Weights of a small transformer language model: 3 heads of 64.
Each number is 128 + 32 x the weight over its row's rms, rounded and kept within 0 to 255. Layers, rows and columns count from 0. Numbers have three digits each. The size before them is the row's rms in percent of the matrix's.

# k: layer 10 attention key, 192x192, rms 0.0822, rows 88-127, columns 0-63
# q: layer 10 attention query, 192x192, rms 0.0874, rows 89-127, columns 0-63
# v: layer 10 attention value, 192x192, rms 0.081, rows 64-124, columns 0-63
# o: layer 10 attention output (transposed), 192x192, rms 0.0773, rows 64-123, columns 0-63
k88 107:098142119087159115102139146177110121117146129139110125145149174153107160127111057082152181194101154115145151105083078119173107096152174116094110130139143137125176124113155184092075120103165136
q89 111:106146200073137122166112113133127206108111132168171136128173159106150135121134131082107133141111139138139129165132106122099143087185105133064103099140084148101104148115096135103173107125121053
k89 075:117122061129118124150092194148148120101132131083160117122110196085147166132124108143104118139118154067131119126147075083151156196145092167064126216092134078107129171158103143162150127130163097
q90 110:156123060155065120095131104100127150118133122131158116113134191128158106138078084107054091168204134101144126129071136078137134106167135104144143109086149167126130123127088078130171127093111099
k90 093:132177121126067158103092127110098195155158101166116160168161153103132132161137159182110112111133139118113098142176145067092174152103127122066142123111182193115115149138086131111167144096114110
q91 089:086088137114138168190091150115187160109077101119151138148126035114122125102142163146135074137104105105122124139155137123145155174163132156073098134107144091114108176112138208169123157188108129
k91 103:108130107155126179119120138133161116102079167123120129157113064149129130080125122112098160142188096124132133150146128112197107103117114140155112154115166150134148162133048106137082137171151128
q92 113:119101166076109168129098131119176163077143097138101145124137164127102097108101134164154119143120135119070117122097145107176108073158091065069168099135072131145089129152200149125157115104097125
k92 113:119134069171140183136124167145191155166131131154115131157140179059130127079144177118115087146183134192132111120161166109116110107142021153175138175115113162149124158094124098148137210093098149
q93 093:168123114228085102092142105081123106117088142105159144182108199120130105120160100119152087138071116115148121144127134132165099165117164129211083145092172122193115117190096113128163092134122118
k93 111:117118090158128123128120206154092127204124135119132116152115094127123155084100125130120167176141167124116122145099216113120122128110102158113088125158170161199112103131094164207135078140129114
q94 096:138100109164091125109148104137037139089110149136096124127118157114139149115101161129088078132155062111085143141075106167105119147160195187136124096102101104122148098152140172125139167152115120
k94 105:152140142099087121090046073124130093156160117131114176149126106160127121116139159129146099083130096110062123196113148186114126172119156125167131217155144167159108112109112137076097131115122134
q95 104:163135105062167087071107056141109086133125156133155087090119104108159140096126144109132161094162144156133165097048166102091107109127164131136169105111130225122138113159149124078194164137126168
k95 101:139107116159049048111100058159091155180191125148082151106121170120100106088100144127040112122138178102122175111114129101131157153125158120162112149065127164136135101116131135123091127131100076
q96 093:095125092145146173255144192157119131220146090147155139165160056148140090136116125147107150185188154103155098119147117123142183148142149114123141152109164159136158152070091097165094092124172112
k96 113:189150148161162119132165152107111106090042121122156116088123064149110150171163107073126147108064094088112107126098056053154135153093141175146171152124143112155114131157149112145112086098185146
q97 104:133128153159088142166151192044142160087147160147157129130139121113099123163141114161178059185123122064118111151151099112159085133078105153138119144130117084146154159128203137170170080128125154
k97 150:133107127118170207202138126101127178130116052194140124152128145115134088173137138204232118146181114149161112151125156134124188126140118100037110150116137108190087134093174177111099135138172130
q98 096:111105151069124143133151114148111171117086150142109131118157176089151103099138150099140089096100115117133090130174138130154117077174062108110131151175077109114134127130171173120196183094053097
k98 078:084152073170150156169094172168167097128155174103143125087101108111114125136122101096107108105152075182098130201141165201100133149155082158137094157122151163159120166107154116149174167151147142
q99 105:125133166106092124120148153107170109118185133106156128067117120138134112134112157104126100149217141070148135103107128134125130081124182116142154099119147170144134111177135036151146110138152131
k99 131:187119121090155107160170053105147151109117055097166123089115137105094110149126184086104142090116101118078120111103176149109117180106110092174128092090112126173100138167154064127111092107134077
q100 117:123111118100157152106160067159097098178150138112105153172099161167122121207124172085105156116181131128120147166070127156126036152111139138107148106133131174187066089151061039068100075095191078
k100 127:149121146142104125143115149163112075179129124095170127079134164156082125096082115091156162098100136129111145113171124065129081098107136117172116117123141181089100122220123097109171170094104082
q101 100:115131123081188064128115229208123104182171146123108118096151121098184140131139146114118192162171155117132136192137151167136162152094107146132137107120146131142134095075174051139126159115141093
k101 146:150091050108127048098193144144163090119111162148085128092202080127137117119148101214114112154127091131124150133114165125136134167161122141107142194151131166115113111192155151124100140117121142
q102 087:111107104220058152095106091006167189132123135135126144144138214143093081153141155137117098134145118149100115105121144078094117170123102152158136121105144126138139135078128142143136105077083117
k102 113:143174142089130106083124141120099145228116158114137135119127138133126164117103118109146197105144158089100067155168195086115124113158108104126160123064153128202150133184128182141131119065151080
q103 106:127135209042186142098128057057120203152117150136127149176149111120103113139157175087103083117120152161095109164155091144082095140091102139141138157110111127101107142098137113081173150149103128
k103 074:073121089129142164167027178152138127169168103153122086115094150111119127078097122103127108132167162073128110151133153123134151131110034179146103149080191072131097169172120147080196166107194116
q104 113:157097094127113102091134123127169107140097076059143104136127077161187114158135142146176089095143132058116147136081139181214094113198150107156150089050131141166163128159187056179117157164124142
k104 088:134108104167132149047100080131148140078095139104104143092110069154138131159164159181161131110117124137120167134098178114164121153131147087128098132126147156113133100081138076074090131126135129
q105 110:148153103128087140104137093113160099189107118115130168114128139153150100138132154133141184066149166183176120127166150128126106190135149106191119151149110145143116124121105106110045147078053163
k105 117:121149181090109080152096205150118095164111160132152112081114106143130140128106116156130169132091139102090106127086128079107141091169116147157149139148160123126070129113160081079159103093165089
q106 112:102122086129145125168182159179030092116156096137077102180084054134122164147109151158121125133101108081099149172102101136123174176171183126117146075132175068099122109133150126099108125134190109
k106 134:132130199153079143118096082188117091117142107122118172127172154144119119098152146080180095117078127151118137142073103143094102136090171140149124094162119137070116096106132136119119131139123141
q107 093:110119142064172160147200114172135144145099139113129118107137122093112080114107178158120165121129138089142136129095141118153095123143160097060123121162144131140114098077147155130123209130134143
k107 093:119113062176079145187128147140139085124143158135170131139076152114131135097142155188107105151114156099084139127134124173164056154107167178159101120133144128138173136141102100120167150142123191
q108 203:117120070081209066109185099255074016152163180116086068134081094158111122118127132102105120081090104156130192134080121151120104149143162120154157105131148166089114083182081126137118139096143118
k108 075:175139159134073105055214051147042150130200146111080158126124091156142130111168161177157087095128156137100134157114154194097140125098170088136150096140118199114177098157156110123104135148120141
q109 115:130126105022221140146143093102104120111124144111142113142122058129173130093163153101111155115118173114146127118145121119146100139099143114183133135145121121146125120138185102165159150126192162
k109 116:098131093153147126173122186185101130117156085152113120114089195174105108070125141072159162170083141143090134096115111101110148105096111112145098085116130086170095161108212160137103153160224154
q110 087:136105105172099127134096103143167148162113084102172157134165115140084120151104126137141127091112045201103103092146132136099134126150137090099141155104104081157127144049089061126082154127049135
k110 131:143169155130149050075118104136134083129096142100156095096128112121102179111119110101095143060110079083108127129166070105113083111124136117203131137106150135122125145198058091086142128148086129
q111 105:154104115192136143116138142110165096052154095153138127073085128099123117100101125194100167150088122133085110085084162099167110125166133113097141116080143100131131110148130105104123120140111116
k111 093:143118083219083178082139177073151159228152156131128159143131126139113119133125109157069158139119122159164107110165223114106113155118130125124084127083150126168145131084081143158135138114100132
q112 109:176104088189165136074145075129103094151162151096152111178113169095136111124135126119056094101122080102142158100088119073093151152120145102092122109131164157109150101183094168161202135090052134
k112 085:142141116168077147046144068125040132125173151109102173156117105115120134112144127155134078123140147148121119119151143158131136143121151115158122164137167207148210112146096176131141143104131117
q113 080:204137185177140092043156081083141122068100170118136128065100198089079137136138139147133096141110074157111159170102131155086093119176181094113101094073137171135118084149144087127152175114098161
k113 104:107096153148060123063111104115125125164136148112096160128133151096149130100125182178119075109145126114103125157132234161108149139136185121135107095106163120119170109170099139112161161128109131
q114 129:112107130166045102075123099150128135134102136143120118128103176129101123146151116088084093099095069158137148140077130157128124081163122125140086142133124142127118121175050116079148101103083123
k114 099:130158168158070141066132046140104148104135142087111149148147093124126178184124102127140096059154106155127133123144165141123142109106166147130119089127162187095181115128118139072132096107090123
q115 100:083141147144123133126102138137151145145157085168101142126129079119128140160157091105169123123123185082129141151175157119177161122104041125067109156174111109133146150119204191133109014159166142
k115 109:140124096098148144114127101110125153088088119136103109147130124082148131159092083116154137172206153156200137108060101112195094136123105111089193174181086136140158110140124086106079088147132114
q116 126:167155077124166062075103108199067062197168160162142100126131110130160134129106165132083173143150142107173146146107140086150158177138127149171143113128166178076104130135108169145155144121142158
k116 080:162107140133054126110141072147059161071121115115072179176131125162161100150119090162115071154130173134142126118064124090107186140123170140129171137144093155097119083051147155124127152131154116
q117 094:148119115061174149079149123108160096131116112137161107143109094109133100159124109124083119113215100077180138074137164110059107148096116120124142161091186150110228128105104099128130136134127158
k117 093:166120113153108151077146027103086146128109172129128157128138123151120087180149085078128161117143111102086157053145139162085106163192171119114085097089152133128213077143146129111129068104085124
q118 087:125175147090120069071159067091106161117133154112088148070125121100127138182140184051125139075098121113107113134109145170149187153139180172123176141137061149093121116159082167142196145134162067
k118 097:092119101128088132208134193098130131159109043109114122106114139102115113151099102145131148092183159115124104100183090129152091147173161155123120198143127169109118162204118156170142095151170132
q119 086:082110132138095162084087133096148180120108124117140125171134160159123110159178092124088113078072138132112114115147146146158118145114059122129127194104104092164151155101118197139122071088096136
k119 129:103153095190146188161097182126125101120146131094133118122115113166150170106108048081158133111137147134161124097135088098155086122090133173104129197138125159118133135065150118167141151119162143
q120 109:101158068064165099125124148180084115168102148167124120186141075138133135131124122187094111079151174135175122129132149137111196146109077083116105154140137145003152143130129167132173136129086138
k120 109:117134153122125122163139123117115146098194121105096148135130125126138123158097131076131111198153158139102137142105086082134104178118090137120127125145082144078117126143110081113096069135079154
q121 112:159125137120165126142129137172138065176134116092134137154178220112173116138141115090135177112144065117166138122199073130077131101127106152119107152138140131148133055059122099143076183098121116
k121 109:162146109075129044056155060154092103082108225098127119141133131139158148144111092154081145064086084148112137119082106146125097086134166110103155134137132128103145079123195186130118135168129116
q122 136:153140097185170059090131121219051023125125190126126122117116140139160140088134133112107146090072083158142162110142063189105111217086206130150097129126137144103199106107104171142147181131134127
k122 074:156124184086080081044212111107079123100120112116100182175158110138137118100154127184182130157087134144083142165082105154105098154117190064127139118171098137136157067093143168123082135138132149
q123 109:166149136182081186083095112047148169109101136137125142133127208070123126115134167120073125162145132130139094089126166083041181117157126140086096116128112179097119116099121102106143163140084114
k123 115:106158119101071131111115189136102162211177163171129161142185141126132138117090125149137090124157138115151061169183189104097186107172151145142131143057132138145127189152103153153172129101099100
q124 067:142119208144110107169089190151109155117157128119093164151154138093135144152123091068094131132217137093102125158144117137088227105113134114122170146147149200172126117115077102126168100129156136
k124 072:136139114083145144140148136098113195187159090124112152143189146145116130156150133082091130185170141106124116117144097150141143127060112123111155139116124152096134171135114181103089170122131101
q125 089:125127118071208132144147080105160128129119117129153162131124064096146101136200108115119119121098129162111089132170121161119138055119149129182144133148142120129169123147135087108101091152112082
k125 069:089130069225155149169086186145134138162129176171162081112097108111121138192094129108096158142128130098139115090150156065163146146144098129111092146108148087070081151167156164124143107139141136
q126 092:068106102079168177197131169135109106081107129084151116126086088146147162166125148121132118192135072137102141107149111184125136131147147147108094059064141064090144099159156134184093156141134139
k126 101:142136137098093135103110074132124094106141151114174134127110128166113143113136089031134134054092123123120142070089119132161089137109208126148098070154149129119139144104118142129070174157139166
q127 108:185133143114129091038123154156139120096133142112155114121139161125174127103102166136127135123186106118149137126117099138129061117145125112128102076044149144111151166090184091181156255123100182
k127 089:158134100122132113034145051136133162106122141087122156114211105112165123189127105154169078084167132149067129170101174170096123115100081128136095106083139111150122130090146075149148147119106107
v64 083:098130164134118164167153101125129133112086142112126136102081091177134118098125113132176120103107168181150138155152115115136074093180095144096130129207110149089053151133124097085134100174062121
o64 109:150119139160100147192137164185133093076118076124121143115105128107123147159134110120144104119180171145141140106098150118099083083137134151115083101128130097116112155112144142110084131097126118
v65 086:145157116159166100133180119124122101090179144136139136117104171155139148091119147131166131153133172124130137195106102130076150113123119194098079128098130083157114162128138180097121154150126207
o65 109:149110166152197150159187159109138070085143130120167147111102134102146156126096146141122149115065088078110116179162107071110122149147099171147137101156112050158096119063138100121138131173103164
v66 065:117130126183079100138111116126149155119142072101147123082131175131131129221072178102128185144137129114081124165074111189109127093138199100187138109157114115145091126147166110145109165154137151
o66 097:221223128126221072114158079127149156132106111142078119121122166091089098146133164118133149148100107103129123141122127138142130122142099096129164103164126133094103169145137039158105149135123146
v67 084:131141099147142139146090123113061126080128117195095157114119161108117151166123157145142140202184127176092124135062142121113098121126123081056092109145113147145104156177139110147150105116077180
o67 123:128082137136102160158114124189091171153154144143148178108114153135106131238079123131138108149146122111111112162132109169160141163104088117138113132144093139112112171151137056152113096082106120
v68 074:183120191191111102130160124161120113186096099115175123132122147131129124155131149171146178135109085121100130057130050122124137180124209159155080109108137079107111133137118133187196164161152145
o68 100:171142138186203073142092070144096149176150145134113118113150118162118137079130122116169114116122149096107144121114144091121120114098131100156077161135178171139107103125118122090188146136165132
v69 072:111141100103090104162122098124132136085109164161092100115121136172135156092105129146093169098050116123048133100090128151114147123118113099152118126154146129183140130079142143108191138130112126
o69 099:150162076114149126164159086071081106175088195109142124127102154173123125131098194105100129168152082096090116131185095131153164144115093133153149156179111186165100143161119140128125116061077094
v70 073:148108163132139066156139163129169098181136148117153113102145131079134146152160137116086148174165077092118139117123193157135152174086210140129120119159143136098189133130120161140125085133132122
o70 103:105151119121156067074203079043160129152182117145157129070129054097123108168161111094075155128128118135108114128088143150162181135082146114164095133145116137101120125171098123128121058122143116
v71 077:101140140066122133101092162151151113134112143150154136123137169169119172083176132101102079161113132171127147173152165102134209070094120115128127118143093130162175113103073183106083119123132087
o71 110:092110111063070158093125142024143101167135151088178129126087079168147139106116152099070112126122132108140161164170105174126192146121111145116176132105128139117157095187082149163127156115136129
v72 080:153154062050115137145102126129109128128093123086106152149162140114147079083121091117109117123151100161139133108139166118117113144174161178108147166153136150128137128171117121111139119155152112
o72 102:147113124139068158152130169195103162089131145091106152188173152158134086053120074112084074092190108173126122124121141093097107125136148137139127249104095147102129124165140086085128108165123120
v73 064:158131141146139102073112099130080126160136080117108152149163126096121116208149126150061087148166093145189125157090099083157127159135133086067146183111114108134167135137087087132111102116108188
o73 093:078035148143091151124072158212087209117140166160062123173150169109126132121118113158132136116135123096118208139142136185114156168118099075107132153128109147074190137149144095118140069155130109
v74 062:093126159116092079175091124132208133143110107128134107167106171173114145079129140055142109142119082127135141099151116156138139135111143155182096089176134114089123127105144172120126137141099114
o74 079:161159130085141089106149096081098152151108165097137101165082079204129138116137066103081054088176114153165192147150119092101126083097126193160137160160172129169128135168097087105166146160137098
v75 081:173113143143206124148147134133094122139170177197172138102107202117116105046153166104107123154102124102082131096056056106122143162137057111084103138061062101134190124097099116134107143138144106
o75 102:102070156155118093174121136113133133137158147159211059095144125165179190067086155110090149135061064135079151119154098097147157210109084124138071084106139092122102146111124141099157118094121121
v76 101:144131056121145139173127169161130097087158149120171122121148198195184130111126142156091104132160149146133116152060129106162132145148089121164096081059076154128118132139179115166147134130154154
o76 111:177130123122130115171103124157155106125142119109167077148136175183226138126142133134078096127139124088110181139102122178152127098099078137125122129043157182126115133106181121133177118134120090
v77 066:113127108099082095158089108137157140157092105137139127135180116109133145151087114132102117055059122109102125106148136145145169159105151118181098156123093117172172116080168218123169159114164099
o77 089:166216081068178148121089028079122099102102168074106100143113138118142113093120158108130126146108107163052091093136133152143123130102115142129160137079100192130169125171113139144136132123151119
v78 074:154120091126156141145115158076124155146189162174118131135105143096155148093146161164128136095129133154083133110080112104155131138097137167061141117046107162087122143143101124121120141095138129
o78 105:106058173168120163131133147119111193101130124133198138062125114177149131125112152123173156157146148162098056082091127061160128097179152154125123125121185132167168138115091117109065109104122150
v79 086:124140162125151117099135134097078151126163111140100129138113137109117124229153097138133084163054129069138118193134094167126133077098116116102107147096165094077122089157104123162090099144121153
o79 086:134071178145090120135147129109001218119149144145134156147117071139088144159110078130160125118128135108162073138126118112089161126094093071106116100107163113066096121131119158152031117157140110
v80 092:148122113121044132099165153114150122120098153120099127112145101142163114114125170187113140098122215083100128105163155155093147129131133141142209104196143181115101132176133134139161120155178137
o80 101:164171050113175156125122133157135070123153091131096107085137114162112064158154133146063115122197189073108146112131129124120142073170163116132133127132155195144130119166150143132118174122120162
v81 073:152104141112140130153168144148113121153135168127117135098104147137116123090194128118095125109100177139106133117148135087146121097120109116098126057108097086065089136146116068158105117084083069
o81 088:097000210146052113187127173107098132135138097129162151114154125144129150127111113042081108129179127116103190067082143117105148114124121101138113100080216131116133124101128132107167175126128168
v82 055:104105178110145163118123134124092126231176124147131161128187101128154165119135116112086122130151116227165114131183147114119158120099090093106180175162151142153116115129158096147121082093145094
o82 076:086022182117063187180129200166129174120135151107114152130130174111117176092156165139118187126099101166119110148142158150114198113120139057123119151125102122139133098154110100113102111092118160
v83 086:127106089149234088140158130145076093107120152187117125087105119092097108152145089093122205121164124104163157108083137137120050133123079148068095148122117085107182173162131057134105100099130083
o83 079:075045183152098093119180144075136121103111120167160135077151104069097126161082108126150146171100127084087192084099166079135085197129119139168046103119135088103073160105125122112159109096135100
v84 097:091141183100110155111146093100183156104109145121149083153119144162154128147145135175127128180093164138175116147142121172122104110145066105122136107129125108112118124117146110044121215124066149
o84 095:135172140099094098067158110145120112135108105122130109109091143133130107117145191189143113124119134141144131156155159137082129133142080135139216099113132133131146132068132150074066126098073143
v85 077:103133143121106152088152123080143197119123140126099128129111157158103140125099178173131056102140183127089129154149104181109133105150116075153213133123132177130067134137160106118190166088113137
o85 083:168120111093131156175119149194047137160106155147103109186124146099141133126122159129118159152140166088118066128177102103065133095149108114065192114181169156199162118098146106114078174094115144
v86 074:101147148151107147079125103115095104124135134114111121174126105106107129179136098121171145131097099107164114155203121088102171134083139093094116109140177088158165140134061097173136125145084168
o86 091:100095136124102168147145214173066127111156145152078146142135137130052175126165107120122148085121108126167106141164125144124118128118140056086117133143096103116095146130140114181087117146179121
v87 070:100114117126170176108168107112079116133103110180150163154110123117107156105107153136167162075066123208143129124121072067103116142104043124040130111142149142212188137095094137094098134115134173
o87 101:062069140129105192138125199092137081116077166099071137125081154131105195103101140111133169147118143152109126134151122065129136138158085152154120144185097103169123135147139106100097102080119103
v88 085:113136139121140126072082140104158142136115117110178117145120091133166115156120170169122120067098134081107138106160117102078098198147158154100140056052131135126198139055061116061102131165138127
o88 109:104153159127104138141107125132144052070121104110144099126159084129138132106125175160123164107115153164104093093112156155140083154192169173134116144112126123101170128103159158070177090146150136
v89 062:119133091148057066176105088156143144162075108132127111085104125117112143136069120068121134121125105119070124068110146119157063172126186140155104178164150118110111114174175136074132114117152106
o89 085:212216117141165032079175045063095091132145140123134135167140154101097097113119092095112087143159135124127198082124127059140106136128154138123074172196108175127136153142110102098131158087121080
v90 079:135123105081127183167123120124107105119120175109149159124143103172100074059113134074137095077124103161141119107159119097137081175117064167047099178137127129118186145099055188128085111118116100
o90 118:086083068141101157132092159094173081096102161126134126136119128139155138099105073117090094089125100219144142105172092062094118172100126156131091176116105138141144135135121194093092107149148093
v91 081:122113136163173143096165101101094130129149111144144099115113175084134112182135147164155172133093085136085130133078065114097119039140073099111112143101117153119076122119126076136121172113115145
o91 112:096099174149108128098161129101046210127128148137150163123127203170145183119076181166159164162102112134130145163123154090143103167155091101110154071160165059134107128048122110128108152113077150
v92 062:059116073161106129142091113114157107080131117168127099056146127174114074182073149110118172139112160144071153095142098172135105107113134091130131121140131095102112178150122163109090123121159124
o92 076:190165136127164120117147092084156085114114098112124072101124118127087067145094150109111137145125150131095226076111081074137098121126108129133123100105153105141134170143157106133138160136138117
v93 074:125135168181120168108148125090022151087138133135128139089114191111102175154125118112120158118165134138115107155097104149100150077146086088083142101157122140107031136149110055150145144112100130
o93 107:053026172131124175156097142136026204185107164139112164095119205138112140149111145115089189169132117099095045225125104146101150127116119122124146115152143120113075136100103107154083144141101149
v94 092:124142196097145137110104116109071149104117110143135122157141146095089139210139127134127107161164094131177122169129131154106171149141150104135126094100077111142148129098108164163111140170106144
o94 113:107121178089096154118064138199087149142068156156088088139126158111089129153106145155157108135090113132129116212155095225125157157104092130109161146116095128063135132153138123162132102129158134
v95 082:145148127150096095133131125104122141121162135148105101187111147131154149170123149109106167206149120116128121091123114119124137109090199132143130117099180143122118110149142091128178120113103149
o95 096:154140153128176101156196065177089204163191163145125165136099153152139142170155103154118094126178086092134112140141129178104150086096124136141175107163103183141145153082123068098148110159086072
v96 084:117155139134122114135163165136144161144170094111082124122143092121162133144112122145144125183144125128195126151164175172149131141147190105180128099101161102099094125194189101129118125160141128
o96 099:187202167112139132151173146194112145125176078118113094148171125073102094118155138124157138134119137054151073149060202209149125110124179080119120097087168086074121171151140105167109130180127142
v97 084:147159102130129125101158147113154150102165123130129171144132081118128126152161167048108083141132104116130102106179176155106051172141146126101143138125108194165215129142088086125063122137201132
o97 082:141198086116127166146157165139162045098182108145199124150129115088113139146152144154092176107118116119110003128099126152135135131090137167151126075138152126071165154161135100140123083126145115
v98 100:128109138135149130160114141124142133150125085109135142154149160168186096142114153179134063055057166089127122121122145078143125143181115075182085122046121149144155117122160104134086064150143082
o98 103:141105107129123127095137103112187100101103124062105084156151167151166129067110120147092095125076175128116111082066150159131147124123125119162118128062157145169146139144160166118161097166118093
v99 081:106106132076176142089118106122126123079091131131129131179130150139141116173107137216139091090143136117175138107086103137142117079148092119119202100128146126135109121085098133081094162143162131
o99 108:077112143112102164131086143160167090111075110140081074184107112138162135146122177196205149164134200112164214143123145160114117109150108145101180079156128144113167099084114106105125115134147122
v100 088:097119084165166124098076102163101103115088116108142119079084135134133138146113174154113147095123163054081120112057063116102113074151146162067111166153138131131145118151023169105063141132155142
o100 115:128090115151143125094089063054156130080122123152152069096123124148141120138101156161136134101109156093106212113085132094157103153172108157131066100167165161058114165131088149064135140133153120
v101 070:094121119155126070098181133099149137140165144135148097139121102132109081140123102187160148075082059085138120085112026187095130217144159151228123107050165113113127118125140164123177130132146115
o101 118:169219171126189083140120090130092167106108124139111048105130108144160142077115180200161131115103193140076107097128142130140088134159104136123104116129111134107146144102143132098185133136151065
v102 064:176129109098155132146174157122101082139148164147088170151094059108131127095196053083126133147132115170169145109160167087156130115116093121090117119154120137102171125158111076168104135117155136
o102 080:065017172148084173186157236187125122138213151111148147093121122140104184134150071091117110096130100134160157088135090142141101116088156139128067125117137053139117097158162154168128122083115148
v103 082:073112153153115113111072099130154139160133134091136107101137187139080136127126098129139125113116115143146147162120129170131106061102092084196156100170091100116109130137194151133122173109139119
o103 110:136115174070136107093108086018126151156135136079126133145101093115124145130121166055113158164127129094138204145141101140132152118144100144120156082143123101134159104115122061164185216115142127
v104 081:159119115180076138118112119081134153131142063084102124104135161103121107127122129130151164097139150127143109162118092139098127111125121156149149130076106142074074112123166136097180114125141114
o104 090:131145148128169125108077094131139207131123108140119142123112129097172150158102109196149135175183157138114012172109168052101137112178160124137134131126129145181133194052108106145163131160093140
v105 065:137115156118144132105167150123109099140154187183160104136126114107109146039171091133101136139165152114105141168107098120186181110143067107066143123088107118103066137143047136185126129123099121
o105 095:068014146109112154140136169152093136156132150171155090102139124186140142080127170167093111121079101103074166172120100146152149102110153110120145083102128111114124139144055172140124162128162141
v106 063:144121152048167155108163105134096147170134140110125119143139161086127147096131108149120136099151098166118140165141129117104153049167070132100145103126137131148166087104098100120103117088057149
o106 079:068046171113048154160117169130072149105117130136150217157169141086136158120146179130126104157108085182131086135139111151109161125199121118117150153153112094128120055086124170094102133092068115
v107 086:125121135110172108112120142087125150211107124144114117170098142150102122065142152101126110104166087158126117078111112118125094108117083165113107123119181193130208130112079147102137135110127077
o107 108:123045161149092123116098090085046197122153177124158070172124077105149134090118119114151098122135153138104105084108150081082107131173143174147118137139186143131144099116126160044129110119149077
v108 077:120146055079168206159107146161140133035145146131144120139105138135163129112131131155189119123144164165103122131069115162148070067137035152075115138166086164195133155108123140101140167138108113
o108 098:124158102114110157160105149130131065119093123112167145138134119143164113143105155112178122175102129121157064143156067086172082116145080176177138113109130126185120103105159134128111129096140097
v109 079:124128088059168110126169100107122114133137127120075145125136162130118128140136095089109114126109160104172134136177150174137116147171078119153086160103155099084155158182175149131084167118193102
o109 098:133101149113093134102150150101169112095098139136152088158172139100146105119100144136117123132090119066112182121134159149058150152141104161103117128105190104113111148103178152136161159145097146
v110 069:127133176116143129093137140120102151138129155126061138159093164112085143139167173077147146177145102201117121141176124125127118054111118096086114189174161165133196156178111107155122151125096102
o110 098:096023187138073167131161161091055183180170167112105158140117095128055157131143074021085103160160136057183117156177138090089160100121129080148121135182149089181113163132148095116106130121116112
v111 064:080110169222088120141063128075136142125132122133121082109116118099079095138102185120122172122107145132120137092085063180118073149125136111093126102087117067067140150097144163111127122172111147
o111 079:136134194168129091092111066068139145111102102158102073087121095128125084133108153119163156129114113170108197126102079125130121161115116123139109105137136082149129194103157137110122154112127144
v112 075:143133172100134109155118144129119129190122149101086142099106174095105218165158141085091109130106115144090115154152136114171187048095184133152163077200121166127113085117129116143127090128087098
o112 093:110085209112094122145144102105095162168174137129136173116124111107094134159143126055105129127143127092107091145086141203144182069101098120140160123181150180101150101179100091149089159111126153
v113 085:104100163132110132196081119145158120150089122143159130117130157153150112125110109101074041133152116142107125140182188082152106090163109125157147155144115105133104153145149105136101164094059179
o113 104:137105097136109120138144099178115109078130103101160145159100171140137138150158113093054117120137091134134255070109146108108121106112131120092143127109139077110140109125159108110130129150105108
v114 072:112128085139193169098132124134086131102184114150136139115162120114161149089102136172138105133150172148135135151019077124135101103145097107039158090081066138125094148133129078091102105078099113
o114 105:084066146115092177179085211171143151112119087126095106115168157111162109073083194158168177175075138136082119158104127160207105147163091113112151129111108094136091161105131078156053122143103160
v115 053:087140095209093087182041153087173130091161139146135064076143176130082079159087142130136175125126097107086132080088058179167115178087135106191074114151097112094126136128146146126168128155119128
o115 073:211214138148197073123113029089116133125116129156153080079128131171143107127112159101132135143153138171093189107101106143152111164129102123099080117091126137140122194122122127157153154108162098
v116 060:107162124145138089182148143142186119129119124127142145118115115152175161129102145129164139123117142062101097122116146188128178136101165143241097079100134106165056106088193148098153125139105128
o116 082:213255124084236092149186033146138098102127121127183141100104127123169158145130168153142152089084125131105012122090139161196097124103097160139076115138089144123127108143131132171129107119130138
v117 060:084137086167101082177099115156144109143130082150146125100148128129164098140121128185120160111119073059136122093159152159097110174099157129185069145138141089157165162109173202143178127154160101
o117 088:192223044130196110122168069045175123096151097097154126103137118155121120152130164176149120117103089136093135084137175139149128190130135137138097131064137143133129149155138144122163100085138084
v118 105:113143163138139127165134118127141115164162164160120116110148136092102118152140112141133147156125073122179124084175122123171130159069112099164133110115138091114161143115183111181206153048113091
o118 125:123129172116116105174119116114098152186148149148132134097166118103101165109141151094167172122129095126133125079156149157198110192098104072091116088096132120157167111091178113133215151063134136
v119 071:153124086097194171185153128119098137124159136133141160154077179153133137056180130101083078155156114186074116136114083102139127062166083170120163111147072169122137125116115085118119125077110128
o119 100:118044179147073125203093181138099138116128164110185155157112151172187174105096134119083076143090106121093072113111108107104146112122122184118147109136181124137134132103109061112091139134104107
v120 067:107110136109141076134067109121182110149095116133143108108145151112085124125125097155139141082123073143175134110099104128114134140170139203154084158097141120118179082075136226111132113142163119
o120 086:140235124141133075000082046072180160114078102123129106125108083114144087122111092178151105117124140173127198125165144112098124134148120217139106148127096127122115092136103149079157133151147128
v121 082:126059078131164095169082133163100070125045132118144121139107132169105093130173113158099166127111107126115157112125122079115158065127110157137121076138116139105120111117118081185091072097136160
o121 074:106067132160080086091112130057164126106123141139145126157120121148105134143127124130091117140137188099116255111063149139108129100132122111157100108145150158099103086107127120140148139110146092
v122 071:135104170080162142124128117147031122168117109144155168168113119098117155128123121128135095107160134104122144142135108133122161136139113152084136052107090181139120070089071106166125068121126124
o122 077:066049163102044126155052192167120151132118140132095143141127154122131163087085122139137149103068121166103130152107084159118176126147138169130134123157110144099128070158103120125138131111145144
v123 074:137134104083117215157114160131112123159105124114176195139151099146178133122140118137161097117141204118094120150129161120163124154089135129135147134150083162199101138130121158137129169125191148
o123 078:113107067119136173210069161122140040124129165083167135128130108186159153118098111056105158168159157098174042107135125125141111130114115142137130156081147144106174085136147118125116135153157178
v124 091:146123113117112115118099120137102139140179103094136133198145174205215112190093133146123132123149149194195122144136135138136060147117136115122092104116116172145144145139113075111121120126183134